Part of a small language model's weights: no biases in attention or MLP.
Each number is 128 + 24 x the weight over its row's rms, rounded and kept within 0 to 255. Layers, rows and columns count from 0. Numbers have three digits each. The size before them is the row's rms in percent of the matrix's.

# layer 10 MLP up, 1024x256, rms 0.131, rows 582-636, columns 128-255
134:110129134140113116143085162124125172130148135142106088134158133160092141124117136115135142141135151175115178102138105145124149073109167134132141178137095128096128097144128143084134105132116130109147086095151094164122119131118120154136136112153143128095144116135126149100113081092120157135139126094113119153108115131109131161129156127177107129156157145126137115126138147157171083095149
112:138142091131131119084141133128153113129135116128141167137143169151120167102143133120102090134130119100115139146149114151100163131164143135086123088128105108128135122090108152123169142124167157129113103105126124141096095123152136075096143138126161132097115152167159116071143112070100117163116132118144121110122119137152117118168141137140135106120138103128060102102112144102118103087127
098:129098124129166174111113134094116109069147136123147090140133159158128132163123171176116140108104133142132161131076156160139145162097119121109110148154143103134126131129106098127129126141147117125140156144139109171086105148114106129153195132087116140113171103114117109106124134123147136124123136145148169101096137125102164096119114186155110150133160106097168162167133145137126131127092
072:126164136119122103151093110139147142110137077084086166103105097125127116177149150111145128106153142119121098127158113108091142139136145121123112125119124160101130115098167166167120138099115128144146134146097123096103137135117121131125112143109073124144136151122120146124104150123107115132161131155105136107113104111178148123140128147120127062071091124183139120131127083147116114099067
088:108145127136104146163124094124132122156099074139113147175141110134159130182135140100146117123074134134140160144147113138147141121117140133175124141155165102135086084155123153107151157118143136181142127110184123155139071136166115140133174111137145121111135095140155077124150125119109140139147115100137134110158109131139149123139114131131142151167144167136146112122105184159161126116091
114:131131163139111127144132124137122150116145129152148111155143114123074118095148145118126146116120121160143109135143134140156123103132142138153107124158157125147088156151141138105155105089091123134125137132168096157131137139175107121116133080080136063125137116163135162129157172142160098113134129122107152145125150093083140135138120164141065145099160150129133101170135079176163109119105
101:167115100131104151153150130153151124121132147150130148100120170111120128141154130114200148136099143116170128142143131120136110097119138111098086089127171102107128138127136202120071108128118085166115150148152156126142130132164110096111143107089125139147098119128080171114100144139138107109154123110103126104137137100138113128106136131136134118105133089168148138115117181147118124130116
088:089111129108093125135093171103114101111134094112107161147139132135135153191162151150153152104137175146136099127121124133103122112151159136102060100134152149109114128166110106135146135149156106120144126176154125139149144131119125165115111176077120100172140165122122114103135144136113123118108131105117134134091078154154143095106134118131150101126134128126125124145112129146120132144140
124:145173146152120135139116149147155167075128145103108173137145130126187110105127133144141123118123132119117129156161125104113077140101147143128116176141116125100093121125145142116132112134132105131145093126130162153112140120169176123093135170116131181126129158149124103171117169150112128136189157100114108139129114167074101138111143138171130113161112126098139083049137142138092116087132
083:110145145180176132140139110147114100130119131140133095134127093113144165103111169138183091093138128162124099091096120155131066110113130146137145136158135140114115136138113133175148169129147119139118121155074172128182156171139113130112108131096096100108191136103109122110082175126105083137144124157132122155134116123146160107120128142107155127118123133118129155110136128134149116113162
096:154157089113120130130133152126120139139148117102126107109132145084127109132153163124117108081128165104138160086129103136120082119137134149139161119127123131136119091098119129103123180098123127212164163110100133112112124146140123121153145122108106106142138159091132114141152177131157103130160146101124144151115109149092119118110122148154119148120069084188123090122158114087110110109164
112:097120131151084088129133145153119134106128130158130100112102098121147182177103127144158151120117126136135132108104120168121150126120125114164126108103158106143114158124144104114151119134124079067146135084117141093078146111123117125153140113108151098144141098196117113092124164176076154109089149160136096122151159106166137147113155133108149091081135162102119154095124141137086140138149
087:161136130149109139098102132124111139131112141128133141156141156138117086167107111116127103117139105140122159108088107086176180111154105118118149107137159123145179112122131137148123161117082138155143127111108115133129173095111124178102097122126116142153152118113131156178118131107116165111090147101153145117120136093123136155141142129128144113127143138119112178212108113134164110165128
108:137145132118117104116146081143138110110117109132120179169084153128102111071155131158107141151161155127129096150126147115144145112114092101107109141146102118122123144134161124108105150140137150109133188133129151171126174113142146133111114151059048124137098116161176155138098118095152153122126138148165120116099161132166077109137143119127104140135078098090109136131135102083104143149143
106:111160150138126070156110130141158160122121136124103094095158088186157104112135150131132083134112119172144149175128117159146091137127155131121124135142146130128117116153130081154136106097114078144119192164143136126102162138158079152126151113121116161147151130151111113105115124123159144160089115141149134154122130141121125157149126065126156161157126127150129123160113159118076158108133
118:132084115142113127179154151142079101087096117111118198119151114106143108126095127128106089096169109106113146136148095094174119082115141135132148135134131127145146109090105101116146147125134118120133104111133153118111138097087139123135080097141110119146117190134114101104180101089146157149178135148091121137140176148115138107128153152159141111153145129104125090146171145126122151106089
120:133133132136139145121124113144151117121124151143130165096123142154109119169144117115145155140134166127147141114121127113146124110090097139130151088115126140152117129159143155103095069117141126130095154121128128095113112154147085124157138124130146099112109126106111113091121151139165150098110152098111146134139121103105116146158139099138080092078092129114095075138096097105087096131137
125:147118102160144129142143201117150133120171108100143141113188163156172129112112110130145102130103163092109114107181129122151128134141115125128127127164124103099128102150148136093139151133158097147138140135080140116130121145132119104136137123138161153132149180113084101119104142135142116139120164155156107128160123090121137167110158148148175114115128100146133130141104159129127134126122
112:138081159172111073128114109178106099149123176119132152142139165122083125153195118135113122128131101182134137143145124076115145119141142147115074114120097122146141133131108141093108117098131159145119131122137130124065143131124122131121161136125140091145086080153093137142141157168139121074170117124078099103125110123145099123130149132124114109146145113102130122123156139128127133166116
087:110138137118144172122108128158102122130088108130128137133103117106137075155160139156147160131116161127136085096141118133111128166107106169144115124134141117111102105113079113118137144151143117125165146152106142135098144127123132085131153136106187082134101133143152125102092133127144105135127152100107197138129133146139096123142164058155123104122181075125114103096128160135138094137139
074:143122092152118105124145143138131126154155127156150121119114160101129138162135120157121153130125131165122093167114122124123142141112128172117139122123085096154139152095082162118068131124110101120151160162159118151141140082118146067123155142147103125151141089142160101127125156126130066120130125126123136100164163094159132120172112137119113127109184172101133121086096143133138163112156
101:139134186101146141128096136176102175116101131100115102112142114104147137098149124147123141121112160166089145107087108073139140128132100160131080150125175136119119151138148158093152092183171109161126149125178094121154122125112090121132122108119106163142166168145161135111150115125110109132112140110062131100124092123101075140089134112112155161135174136148151126125130154132128133135139
096:129114131149145116111117142100133105158139151143134143131104141152124120117089117119112130125129136119155137093119125128142133159133141145124132131150122141116135116130118115094150085123165087132127185114097120100098189127150124178135136176123154111157102125110157114163106137143128133137146167119162131110208146126082166163123149156122142154101129076169137112127138080160128135110132
100:124125132100076155141136149098101105095141150145137151142104116135111148127111144173131092149120143130132127099131132145127091120137122129141132144137147126162145139145143122093103120053112101108188163129161147118185152164101132158166126119112118129081134138156147147107098128143129088119172155096153126141141141131164127089117125173141147126119115136123128151092139180082123137147167
087:144130104101135091157128133170125131144121150116140155112113151053075126124119158104102110173091179159133132098127093087119120119126159129107092120156148107111157127134172112164133151163154136099097114206144150141135154150154145134096155121133154140135124110137148148096158115125136069112138125119142101096146100104141138100128132120114144123100131143113114092145109085083147157096147
129:120155103162157096144097146071140133144106151157098140122151113089160142138157159167171147118105166144136154116147138126165137143100121116126158163128074156142142123151120167154112072125147123120143119126144093132123121125136137122156104094127130115116126118154130136147106076178085119092131091125110114111143180136121118144134138128133078163114091137138133081117145086147120110143082
093:115165133155090152119126139136112175163168090091161116125120131136107145147159109132107115141162143160114134145130173134116120192112107150137162147108126131130153145139125101117132114129127119137148193115133112111109113112139127164128137109107137183125146101160160152117081127165120155066157156147103117146129120167147122160090148132194123148110123104117121141082117099112137156137149
083:111129054122158127118140108094110132143145135140154111121115118147105084101134106133094148118109098101128108064131145160172130121110091107134137138099185107112102131128124107106120127151170114161153116163105146133088145126089116149100100119115125141147116132170161130113095106105132150107154101123152053148074071146118149114126130114118160152100104115157139152146138145104102155107119
110:131133134127124118133134121154127162113139092138115142109137100115166121162155102120108121176158134105150085132138123187122177118158123121133127124112171161079128152176151079137162117088142127159136091134154099138146151109095110138141129116157131129109140145088145098134129111117144158150129174140116113139136144081162127105160138130161096110110139152147123118144130164146093085138091
105:097099128108126129089200107116114078153113109089089132092125121097143134110145123122151169134101152153131112167120121144139134138092098169132090142130154145096129116131134112126159103081160093122140132147104139127119172087095157075138132134130136106149092106139100065113161128119124120080106123142136118141110147117179092119132134111140109114140097120157144140130150152161150131091136
098:114106121125084111129108126111140156111138111113103108123141119113117186178122135103158127146154169130097126107117082171118148123142175159089144107112095139159090128113153144159130174155113155121090105107150080136150102086162144138130112133104067120159131104090148115140137120084153126126091153131100077127104141120160129146131140117138102101134100128186140115131128163134125120129096
133:113143123113140120161096116128117123145106131099170151146155130137087090174123151157108085159123140128144130114117083138101121161144125146104106116120121112101122138142122150145081143139133149115177149116119151140162132129166115119113092139103107130126132157142155127103141083124122204139153146125137115151118162133152110097106157173128143166146154062120159138111140126163130092189102
117:142129093104120083140133130102160103123114154129096098168125093159128106145120141133125140133144070127107127130112135124114129092169135170083154157113142145166130117097118135099144137134174144148110131167139112108169096134152108157106163129116116165139151114149103121154095137141114108118186092105109116178126111165071140096109143117134115105164115121117093174111116102096120158154146
088:153119148143157137106116145157123117154135113093114106116127127112151124101146128143132105123145127093131143121133099163098110093153104139089143131121145151094166160136157153121115145101139122141148115142143120077089198079134089104174163096173169126115124130131151137096153104106089086137111121136106164107163122130146148162127126097119139124135138158157123126156145131104141100141096
064:167118118135146124185110164120087154144114119111109115110168151151116098116120104154079083147151111170129128138169114131143123148145147143144112134150139146127120166137123169120133149111133106130110133129103121119149068155140136132175131127150166151119147188105126136197146144123168134160063160163131143118127135141121134126166134156148164114078141136128113143121086160115095147123106
112:128150089078154110101084137119144103143121148133111121141124122146145167157113118149128123118104108172149144127107084180157117116101136124133068124120123174124150073113096135119110131123098140138133152103115122116122158122141144124083119114152137100108137117136109120150140157154128147155119150150142133137123112193154165138133139126107140099161119123130121117139109134139117123110089
100:104121083151102098134102142103079099136104115097136102097065125116150137093165145128154130163128106105127132098135135149132143111101146122161133127130144116133118150151115101161129144107109150165169155102150133121128110097110140160117120163127164117121128133115110121132128075095152155094125174123154114132114101093151138115171110072165167146092114122158134167125106099122154139133122
106:150129094152127116129104132134155126134136088143081157125107106097104114145084131162132144174174106130150130115107080100110125164139129111095121127171145107109125064159110092174147126106139161170146120121155131116119141119106115082092148125125115130125148154103137163146143098101093137162117107094148137114135093126112130106099165132098144158151172143121128162104129120141159157137131
085:083082176119111118133111116126161110119143145177129142146180133147138149122141135123123150130141134124167136103151141126123142089107192161104125068115091145145120141146111110133135148099117134161144136172112156185103134140137115139169126085114133150142112146114128146110163156143145129130121158118188123093099124108165151077128131133157126180092134162131136152129145119098114166103137
099:146158176145141137111106129135139125137151119111091123159160145166135106116147124147175130104096144120109113108093117126107089136197114101114100158115083116131136156077121135124147088141072165117142131141136100095096151153149141119156094119140142122131130117122156103110119153143126105106162151090122124145140118118148113136087120106081078149144113085130087135087107170114139140109129
105:137100066119129123129149072095126167104102176154132149110118136110093122125143138159115117134126116141152108104094108135124115157148096148170091130127150058125142139122121123097089131108140137100114133143153099093165108091136138116140121127142162173147106141133110101116127094153141122141151113149131134125084117146122119140112154157154136182161125173161109107123119132123078111132103
076:101108109142122124137155112123138135144111134110141134094111106093084155140124111113118096180146111170205136139107130112113123128135126167108087135125150111145173116121125139095134118120097162126149144133181131100120161135067097118136121125080087125122121148155135151126145186139167130163169146097095105139170095114104082097160158118148096091136068102133132121139143123116127122102137
111:167138080094124126106131104154103137128126116125096110076117073164149118140134119133143076103129103147140070131150103154164084148123159124120112133147134118132109116146171125146139154086103105148146128126087092161142149049105138116110122129121120141102114140156161145103133166117142147126111157165087186127134148176085140112131130121173104126112158142154144171144123128169165122164077
082:119170116124139156114144131138118067099094128173151085107123131146144120161096123108121154082111094132139108092114142138136128104101104088132074133158127092155134146131121090113121127127118106125101109124157123119134108136129113103169105142126106122117136142117130158131133114106109144085098091154129103170097137130098113134146134111123110139117125124095115157132140098154156146101126
125:141157149139176130140106133127118105115151135099083121100104127123130111126106102114184112139131118164143171157127128140143088146169142144083109131183084083150126166124102133143136122094127137146170121118156127101138125136101152146103158096150144114095168145130122123112123139146128144134160097095153149098105137167144102139118131128188121105135123159098152155134122129138091118059113
062:138121131098122113136120104127190127114106120153124119099168119108184170077109130151107140163188118137133126109090106139121117162107111082149089146129110132158130125122101112132146161128165092099145161119168164168104199152138098116157109115142161136127123142100130119107097127086164111125100122126140124124127113122134103126107144098124134086117122142151126154121151142138088139126143
108:110082162141094094110136162105168123179116086151127116103172104168147111103121128144113175131148131141100126133150122138082106093137131129090067126121156149136126138138123148143135089167140102118133138136123129107132170144147131177161132077157103080094135143167119117136119146163109118149146141110143118101140116112150111103112145128115138157139112156118114121107150163140103082124102
113:144137153124129123097099113145115124115132122103138072143166113100138145124103145101142120133101136120134088107135158099168142147051176109130069151120123092132096137184139130133119163138147164104135123135171092088116123152109133125098111067141134127096129125175076187105161121141163115116140146139137100141090107127139103116107182121112136131139099143173158084103163126125166109138133
109:136132136089183120135075116147130085120086148132154130135139146116147194111101121148147144137134116167140146174131147108112098109091160116129059139099107124162158170132070115122113118102125126124116157143114112127115145106100120115093120150160127101179169118144126141127154122099146118125098136129137119121105117110161168145122185127143086091145083138102106111139165131161121120130121
102:140138114161126152122160135180130133128142123117135107113136169138093091112142126113134126097144114108185091122156101125176128167156109133139120090168073093132140184117118117110139112113146114132098127105168110087128116128147102082112140139152098171152192134119159109171136104103154133143112139140140122114112183098121132122162121118101154127163135103148118166138114130130121137104104
089:121104114177078098128152161145108178139112147097132101140106125102093113144157138110161107138119085140135131138165144171116116120115139105106118132154159109098121129149196144108132133146151122085136155140131121114096134143162144170119130154153111099122156091113116185133132155138153155183135158143104134136107157203124130142091121105184150147131112145121109103107080088122133153122131
124:165115147093165142113076159121110139131149117122183117199126099146109179116100145171104173144126137161174100099135103094129115090092122104131132175136140110155098140135091119124094115107129126129117148164131135119160101104138158109137121129099123112118146141113086105106118138124085147100110160107150157117153129135095106125133128131194147103118115067138135147153173132127126157128200
086:121099097097137147157101149135119129122165119128152133113145127102096208133133116129129091114088100127105155134113141154128119120176082145150089100118128125137132144135105116150131124159181131099166107147136127081120173127139070158160123112115100117136152112116097131103135115120135128145154152101178134136111132109164155120138178163131139113153161150102115152180116115116117137138159
068:137115112108151127114082123124092121139101131190103120110127141103182119136084147091118115133131160161112136125124140164120123138134135174127074141135082081138157143121120141147137108111153116124131088177149140115157121157129167118117090111119109113104129107110080118099122079129183127130159139162135117131106139096160126145096118107142076092136113142169114087135148140154103162136165
102:096114142109144114185080131161147092130150108129125136139122090114110136108151174121143133146144149158160131095159152100121106145166127136080089111144146103149106143104117176178147117158142111174088127111191106097123159136174144142108119086134173099098131117109122125147098144121128140105155190141169164135130162144134129125098118122138118126160146108099082146102125137130156146150148
# layer 10 MLP down (transposed), 1024x256, rms 0.0437, rows 582-635, columns 128-255
119:110102164075095077103158158109177138163157116101114139155150148146134159146128122091103131100098133126128102180113106145125145134123133159128111092131119130083086132136139119154107120117121107163122161093178114127173127167114118122139125104093139118091140124124121135114112093177169074117128156103106140131137085098116097130161133125156095117137136126120150147119124125107131085083125
105:112110124160116107130104108132100116137148140109130112126131153164142119072130126116170082151109090111146109114154121134157110067145159134082180126108136125168117110082149125108136095167118137110142129103104160107128107134117117141147126135120168124095124165162153168101144118086115093158115138101140131118165119097130098108089176131104134111155167085127116132099138139080129122080129
091:144125128137141105132114125076089105149137170144158141148146122113103099159136135083131155125145108084106130147127119120075142130115158120136137180140121143176115156148086175122106114168147131135088111104131088136136186142156150122135112132181127130140128114154159135154110111136174169149089106076125110120095131126091095135190081129137103141148120117157117106162128126123135159155098
067:107137182131136105142098178120129081173127112161099163140136133072124155101101116099120141131130107060170122108123159128157121110161123072119135129112177147127157145106109130117123161116115122118125157144129122184099121138126082142154120149112125142132130123163118168111119140121165120167163097088157082178163102119148097132109098139131135131137153167111134169093110098129113069112123
086:102117148117129135132116149131118154102158144138158160150136130145099114144101145122097133103148135123119095152094096114133144100082081138123121156162145126116132141121152139130096095178110135127139114124115096149133099164167134105140120128131172098144159128098128104119159109140139142112159180142096173106106102157142173139125109125122132102094157124146124153119115072143117107112151
107:139114123143143134105170104107112118124186150141158135104104094120123122125145104132101128137108120123109114098106123138092117111115105168135137156153124106117161153119156121176133062159158120151170118100140134136108159174126128123094180137108156122124176170152136109095125105163117096136120102119123203152147130092147107106129068088087148133133118143150147101094135101142101118104124
102:118157161143119130099104135146131108068159100108140134152132134108105114123148121116136104116120133154141118101117154127153168130111068137123129118141134133145119139181179152177141122110105122124069136139149127176122132092095094096120129125164108150151091121151097141158118175149080112103210139133129140202138150136068127147122096139118132152136147146142148093111089146151089135127147
085:128100122135163174161163129172109101113134108102132128143177131158114119139115119110118098115115093125124111100169102126147102128145102143169179146105122119138094141132134160121132156156103163128118134124093142117116172061087127135101168118155101088099141115114136110152102133114174183072126142102126145129127145118124149113157115114141141127143162163166150152121088146096138108111145
128:129109104117142147157139133143097119093101137149123140169133130122154142112149092143136174142111109141177105135126121133148103163114139179144168145135113145165076112145142155121113108103140118126130126166133142081086132126138160143111096153086157126090138169112146123127119099151125150095092111084122143142162102122140140124135121121155114103181098160115120128142160152135127127093134
081:114130092115106121100116120115128150113127161138109134151125098101120146120152101177106113118143163124136148126133151154096135099103160135123170142124130134135128154142154154143173160093178134131138130119137122138140111120094092142122164119125175081130122172147114144103149145126165136160092167132117108153127141117128107145156155130134106131129095127154123104119094102143140100130138
090:143113143137161161162164148135092112097110117099116085157163151125141131128133133115142156127119174143157147171156122136091107143164148129116131115144146139149084130120150103124117148116134126161110158153098092189093147129130130152126172134146105140137080078191128095131138124133145092107137107111132129118056133098090094126117120126124115129121123131116129170131151127094117101150106
111:102111141113143114140111125043127122098108101115156118149106116104150153141135110115156104142131164083122105113126119174097086116149145132104126128089114136144144132126100121109161128110132150165117119113158149116107140118166119116129139106115156128120125136118146148138165109154155152156136107131112116145155138117125140130120143135126147190127138055109135101101149112098141127140116
087:093103104119137147132127143147044143137131102154141126105165134195105135123164099151138075162096139154125100153093143111089115102104138137131089147110135140141113140139136156115149119116144142109144150134129124156097080153136122116121103142086166130151092116132132131103143115105153070165147164127068142144133134106130111165160150155126110121107100163179142077121101105103104132107181
109:082139117138152151155142138142116108145116140126121155138133133115132154118143139106163132126127132165102153155144137087163108121130112094132121129085133116113124119103163168151144103121098144154115112117114141189104116135076127103108122118105154129118130097157129132157119113097170117096128139114140120156121140130153129115099151140093097147058097134119166140140172159147084149150162
114:132128184092128120116130185081131116097132121158163141137135117167160115123132114102106110117107154116153175146099170170089113177075129117127144111120131129126179170105111095139166119094111166164124168163124139134157144120144124134157151096123080107108166116164114136165135089136122143142111105099102128122112138115145096117131076128110110160119154109169149149155119147143127147123150
124:143087116211134159121162158110116112102109130155157113145138124191148136109125137125106136132138136135135117151141171102138158142102143146103164095141092159150137078112122104136148136110146089110142111158160117125120162123114125117138113131147113156101119099119134122133170148156152138158140106125113086100092155143173140138106165134186149111131074133125129144150152162134133109150094
110:155129120131126148128159127094150104120144103093146127102111142097124124075091132130132124115166141136133143138125102138136144149079113149124130159119141107148117138084120132179115121115132181161128143125093117180174142146097105119086131145135140140108168129129117109068117124135109151128147105134136152161160096118097161135134133103090150122133117127157180162118127123107130135126138
126:120079118129126115124188127180149159126162138122126128114119147121125130160146127132125110103118124140131115158168119109137140077104145126123136097173149153111082132184129139079126134105145139146107153177141084114192139146165131135147138120180102139139110105138153114129105077166137068155139137156116131135107130171111135113120161149131113083123163142146082132190138124124158143126142
105:161106076136143140122088130154118156145111147110095125111140135161134170146093142072150079111124102109101133104147138160142126112150119137103158139141140189122110130094138143116121135080133119132123145146192134109074110128165146131120122105110138111163120116104155157127131139152191158154124083110112122146138108174175151108143106147143158098120128143132131116124157127151153150098108
090:139084101082138144110158133116121073125058115128158124117104138099112127161134119123131135114113170127137087144124161141184129152137131119116170107131139150125117116097102155101086127147150102098112140123075150145102161159153099124174156134130142090114166122166142110142102129131113177141105142105112180153104119165084133158122130083068143129098137103133157087115132072126190109140153
069:132156152102115179118152106124131119097109147112122135132182149116142124062144105167083138083141159072108123128126123131132098151138149143133121174144182128139114116165087132153153126169123111129131121124145089120128117169137184143112108129127099157090109127126117127104171150116114138131119136144132119103138127143128168090120103155137159157109105105118129123104145130148097108137113
101:157123086147132117133098078114125138136121113128115093115120101129128120147123123107121167140117122110153127097157050112121072119156110090158177091129142119107131103085128116149121126090127142121146122130149196116118119137158110102109135121144183134121145101109141082144160139123161124129130123156138170097124116115121099084157110133112127066106133109154130142092139108093123123166105
093:136138104099070153152123139116113114145140114136148127144114118083156104111113109138173092092114181182102119112119113154138156124119166112152101146166125114178128129109124079129156154140133099139114102132128131152169087103110133128099127118111153137148141134108127103120108141161103168154130099116130113126151129086143111117091137148112154114140162134144142150121163134123151120133112
098:145102140136157050184106089132141103119127094115112163120136113137109092131122144108082085118139118137090152133157154063137122162152114144131114140136143130138153098127125133128169142142110137101103180103153131154107134098124108106078114124123101145128116144128154102079087123147177067096105118147122118116157151073128135101161121143120164067124126143153109129135148143138105123131147
085:112104143131104134140099142142111111106157140106157157118127102087142124096102139190097151141126174169127227120166138143123128130097169104126140128126141172088079146133123141153089133128101087127136148125121132154127137121092078119126158125108180070129114153111142147161105106095119117149113105094105139126146142167122168120093091058112112171107109139086137091150122139102148150097103
129:126144137108160152101157128098099097135152156131101146142174108142154121193141089123170183140089129084160159105125134127147126127151128113141129166128130129128114119105116101104102168166147110132123137135129131124151106117156111114184097091170109114118087138098138076159154145124157110071088102137131114084140109146092116085098146112134148091122127149093134139108146122134162122121136
106:092094163131089133138139118100120102122133146106136081146083148113114136190099131142139130130115136152117106109116137142098119100127151128153127159102134114130098090132106149178134137098153139100111123126107126154124100123121106134137099122184141110151110166158140118152112123140104091140104106142150145146131138164147123094130113144100150133153173117132128144107185090138085095142198
086:160178165159125133177118105156109120157123180120156158090142131117085121155124086100140155151129153155119144098118142128127131104166150103143153095120141164094096047184150114153124106114137124085102112145146130137145134085132149131115166185112139115120113138131133104139148140106129099143131105146123122150123130093140102117169156109088098098095113110112113117152099106119117091130130
106:105145107112151156128107086120182113150135109128117114128136123131149090121121135128122122116147105111142120120153132131112124122123121138142148144114139177154117164125126190121132096167175190127180153149130142117078076118124158124113165131074109133160129131127129162142113129101136133117104117140126143139125151118119134129117138107130145126114099080145099161133152108137149136144131
109:141157157129133142135133121146114112113101115128104119134144134108070096135122130102085082125133112116193105145100079091166111141120104126121159129139141095099105090108086129145158121144102123125168200119126128125118188136127108095082101110141123083117157141153124151120113109126132132139149127144140152123136138131118120120108126074097131125153130125122156151131111073153141134114111
100:107102133166149131137128107146157110154158126110144103159090130128111130145125150154118196095104130108138157150134099186086101100116120133118108105152120103119135134093146124129126115141148074118156109136052093127128142136130104154111134097163110133121172113105093130118117119125152141120124111141108138144167137072148144137119159103131140109105111126110123160130123141120149115110139
131:103090128089123122151142089086080120116133114122134142139099123163119109133112116140116108178106114138127126111123140122147119104099154126110121147120162134116143113098119150115098086137159174147139095101123111139184153138135142093115112155139142125131145197138120119062095128138129173142103124125148108120138088147138089141114113117133135152153142062134095120096134134156132113160160
113:119162141079090123100162136125113099144138095109171100128138103134123124099142107095139082146169155127082130144163112111110144128139171120123136115110157085125141160119144130163098085122177141140086140154111084139136105144126138096125165121105143137139089098114076139145071168139137197127091151150127121139146167104098140130183132136134145099141108093152123150147116147144145121138149
084:131156111163121090134113148168120140113149090141144148112098098119155134125142139126113148131143124131151116179144150130172129119087166118099117103117117120162100111163116145157105177179088179109136102156143129125129100133138136147174139129145140110120161144131105107151116150117105122164152114100158122170147104130115145105138124108130137138088117143138144112140131122126100083119129
058:100145122131131095116115127130116160085110088125128100125131172137130151151154123097138159095126133124120169119146108201118095139123124106115134130122130116125118116116101119093152146109120157167102171159128161130078075124150096123092136150136172150119130130128104097146164145110132110145132147145104121177166124134146153128123129135118143124146143136126146129147137087139120149128137
109:128097113109141123128106121125141137133131140070127138130146114078160099180122154108146184103114110102135138135116101118099117126136145120099171135166124142143173134189129156105118142143148129156108116120123136120115074108166100139151145116117112120175112114151092113159122093160133136137117109123140088158085112104172117097128131159121112139102174126108104137107144119137164121161158
101:106132150116161107100098100129134114137134123140129149135153164153113115180147133125100112115121153134132159132119156137077108126136203138110149156081138070147096102132102143123148090177170130108143156148077143145086142130107091104141160145164125121151094126147158093070119127147112163138132095127157109101109105120139140159129116104114088154121121127150202139130143137111165090087138
097:150121134102124143138089107139144143123151113119147138124121129103115132086110161115150093102111139123128151114103172117098130142077082118131099111134127136107140192112106110140101133097146109118119076105145128089118128148106118074115061132125166115114116137163119129107137170119089125154145122126127123139107151109125094146149130139155142164122092166075179142143143138156094105138148
083:112113138123120113106114127131145141137132148165065128136130102109122102105144083103121130134116117154121110158083149112114115128113124115129107136171109179074135102154128147176149159138099118079124122112096140131133200098149087086118127125122119150141096134116135080163078087127120136109153086137137126122136138090133123167099124127134133146134078140141102149097120091127113140083093
098:151107125126161128129113147167158104101148114124141095130179133178133177118131136127123116122126197107124097095125119134142137174140087072101130122114137071126103148099134146138138132140097138115187126119119141111088155118160124150135103101179141119100102093163142113162113143133175136121156114121135117125129122135138176056140136113148091158153076118168141157133110161133145129166127
097:093080147165126177149113137165124132095106112118098132139161165135128151096109112143120130119131154148197115101157125162123140108114122114126156131143105127099114110104146145114077134123144149126089107119134121131110087115161149132114083116171152175158141160115132136121143165107118114162103132142096138118158154063116084143131108145119116139128082123165095149123148106131107145096158
075:119071105158107117109111091127140144128096136121098156105170136127147103109066135101146133130150089087109116129143125127151172156144112111099125134110153099141125177126141109114152103119159134139094128089137166106156145109155123132138156078178119120131073140151117142109136164142147113112124137119153089165141156138151125093176102110172119099141146161096113155155110097151146143115147
130:153138152139110123122115142144142087133119122120110106131112096090104143139130136115121152095139143160131059153093122146155141104117140095142126078120130129080068152148150177129173123124148174115148174135130111144130131118121105128112105182118116137160107125128149105083158149120113123113121117167111136113123137143130154124147129182132124105136131102181157156104106114125131172198118
079:148154097162074127134149132110125091119136131114141135152136134111116152176118099108114138124147128157102135110072139072155145114132152127148144158092135160157122128169125152120116140102130140152105148113127120136130152093121128151130131153133111136143133118109125126101125113088136176130111108102135133131100159159146133141121108125102139164107173101161150088095093153164123079177152
119:151138107116108139177121131081079094094152128121076117086132115085106071141113139126110135136133074119102117117132138081157072175147143121128124135161128151123108142101136159167126123073125123131144150136136117123135123129130102078124127114119106128114149127130146113153109116072139103094115108140128134157135141076131101134129187142145137127148115075112152149129099186138112102129102
058:128131117164140158121132148174113106117103131131124098119120092160111092140093134156119127179113176155118126114150126154129156141127149126126150115157109120138122143163129137127116101119145092153132133120119118136145131103108140168133120143134137116128180133140132109137130130120176148114135135169135137121107133083108104188139113117103098099122152138161154117128117101110181118184113
119:158124136162071135137116098136126156185118176147106101134104108167118147154164113104096125129089101076101118166149144160174101104155129114131115120126081124185167140114071122124104147173114120140153145134133115162101155143161111139133117118120110122105158117124110113114137149123142089139134096122129098119145116076160159142165139132164165149181090151148086121102126160151118165145125
114:118106160117148140091151116125126126150161149100100150146125121107147163156122104154120105129122115165155090117155108109125109147067132138174106135088132148130141127114102136135127140130152174134069139127192078095164125150113073146097120117155164153071122138129140117122116110173136112155133139157144135140109146102138154125119168163112112129124108124129109100112066137132111098120139
114:102139080110132132100129106173150124132113161094138121120116110115089130139104094124079114099109108125139068120144110106129109127123122125120126130100105151125094120116133117171057174174164102110135121173168099143095113095108156141095117104136137148145118168130162121121068075118146145108154110151127133098114092130098158130106120108118159118093142118125075090126179127124144170148103
104:135144133103112122133094107153131117118142113151142142091122107137073127109129129151173161110131139133109100140119182118146126144132123094099126100136089133128149138099082159122128129101155148133126101096157129127111101115162135114131141151175120169130122146089104108120124155115099099110138100145123093106067144140113160113089151148130139117119131138133114137127155108091146132100123
086:111156096111136132118104121120139126150140101103119085172164121131132107119136137102149125148107149112091112103170149148103175066085107144124111129111119096132140129124160098149142113119109168121118131160147117140100116139129124132183151109140146112122104131148128142132082122170140104075110130119116112122149123132146125128089124101134116132136147156082117129100126127111123092106136
112:120152104091113112170147156147118116151118126085082101109111119165119164102156079100173089139111148145107145109165135164109115130158163117138107127135166105123132145132170154166128111143100126098118135096129128142141122126146134150102159115137155154104139119087134145117112134152104136145141115159099132120109137072159133113100129120115073120136110128128138098112150153128103131150046
086:168093123110087128115124127101112092064158159107158121130107157125148097151105116085145095155136158141140143101156150117117131144150159125099117108123156155146121109168140147135120151136116156129150157100132100147153152092111149147116116131122107173108102142129120133152087157108122148132105146112150124144158155157132144139121116131154093103129160117119146125157124113171120142139172
062:119150150150135108153118093143086138111146145142132163096121158144126130176130165136092137088143131112160112127087123151125131146146121131100146120156121170106110090136191106153094170159141135131154154106129095083126104106123104161150200115095136086162130158112115174130159122128166152111119152083128087111114144131133123098133124192145120124140155104130119122126114122129141138119089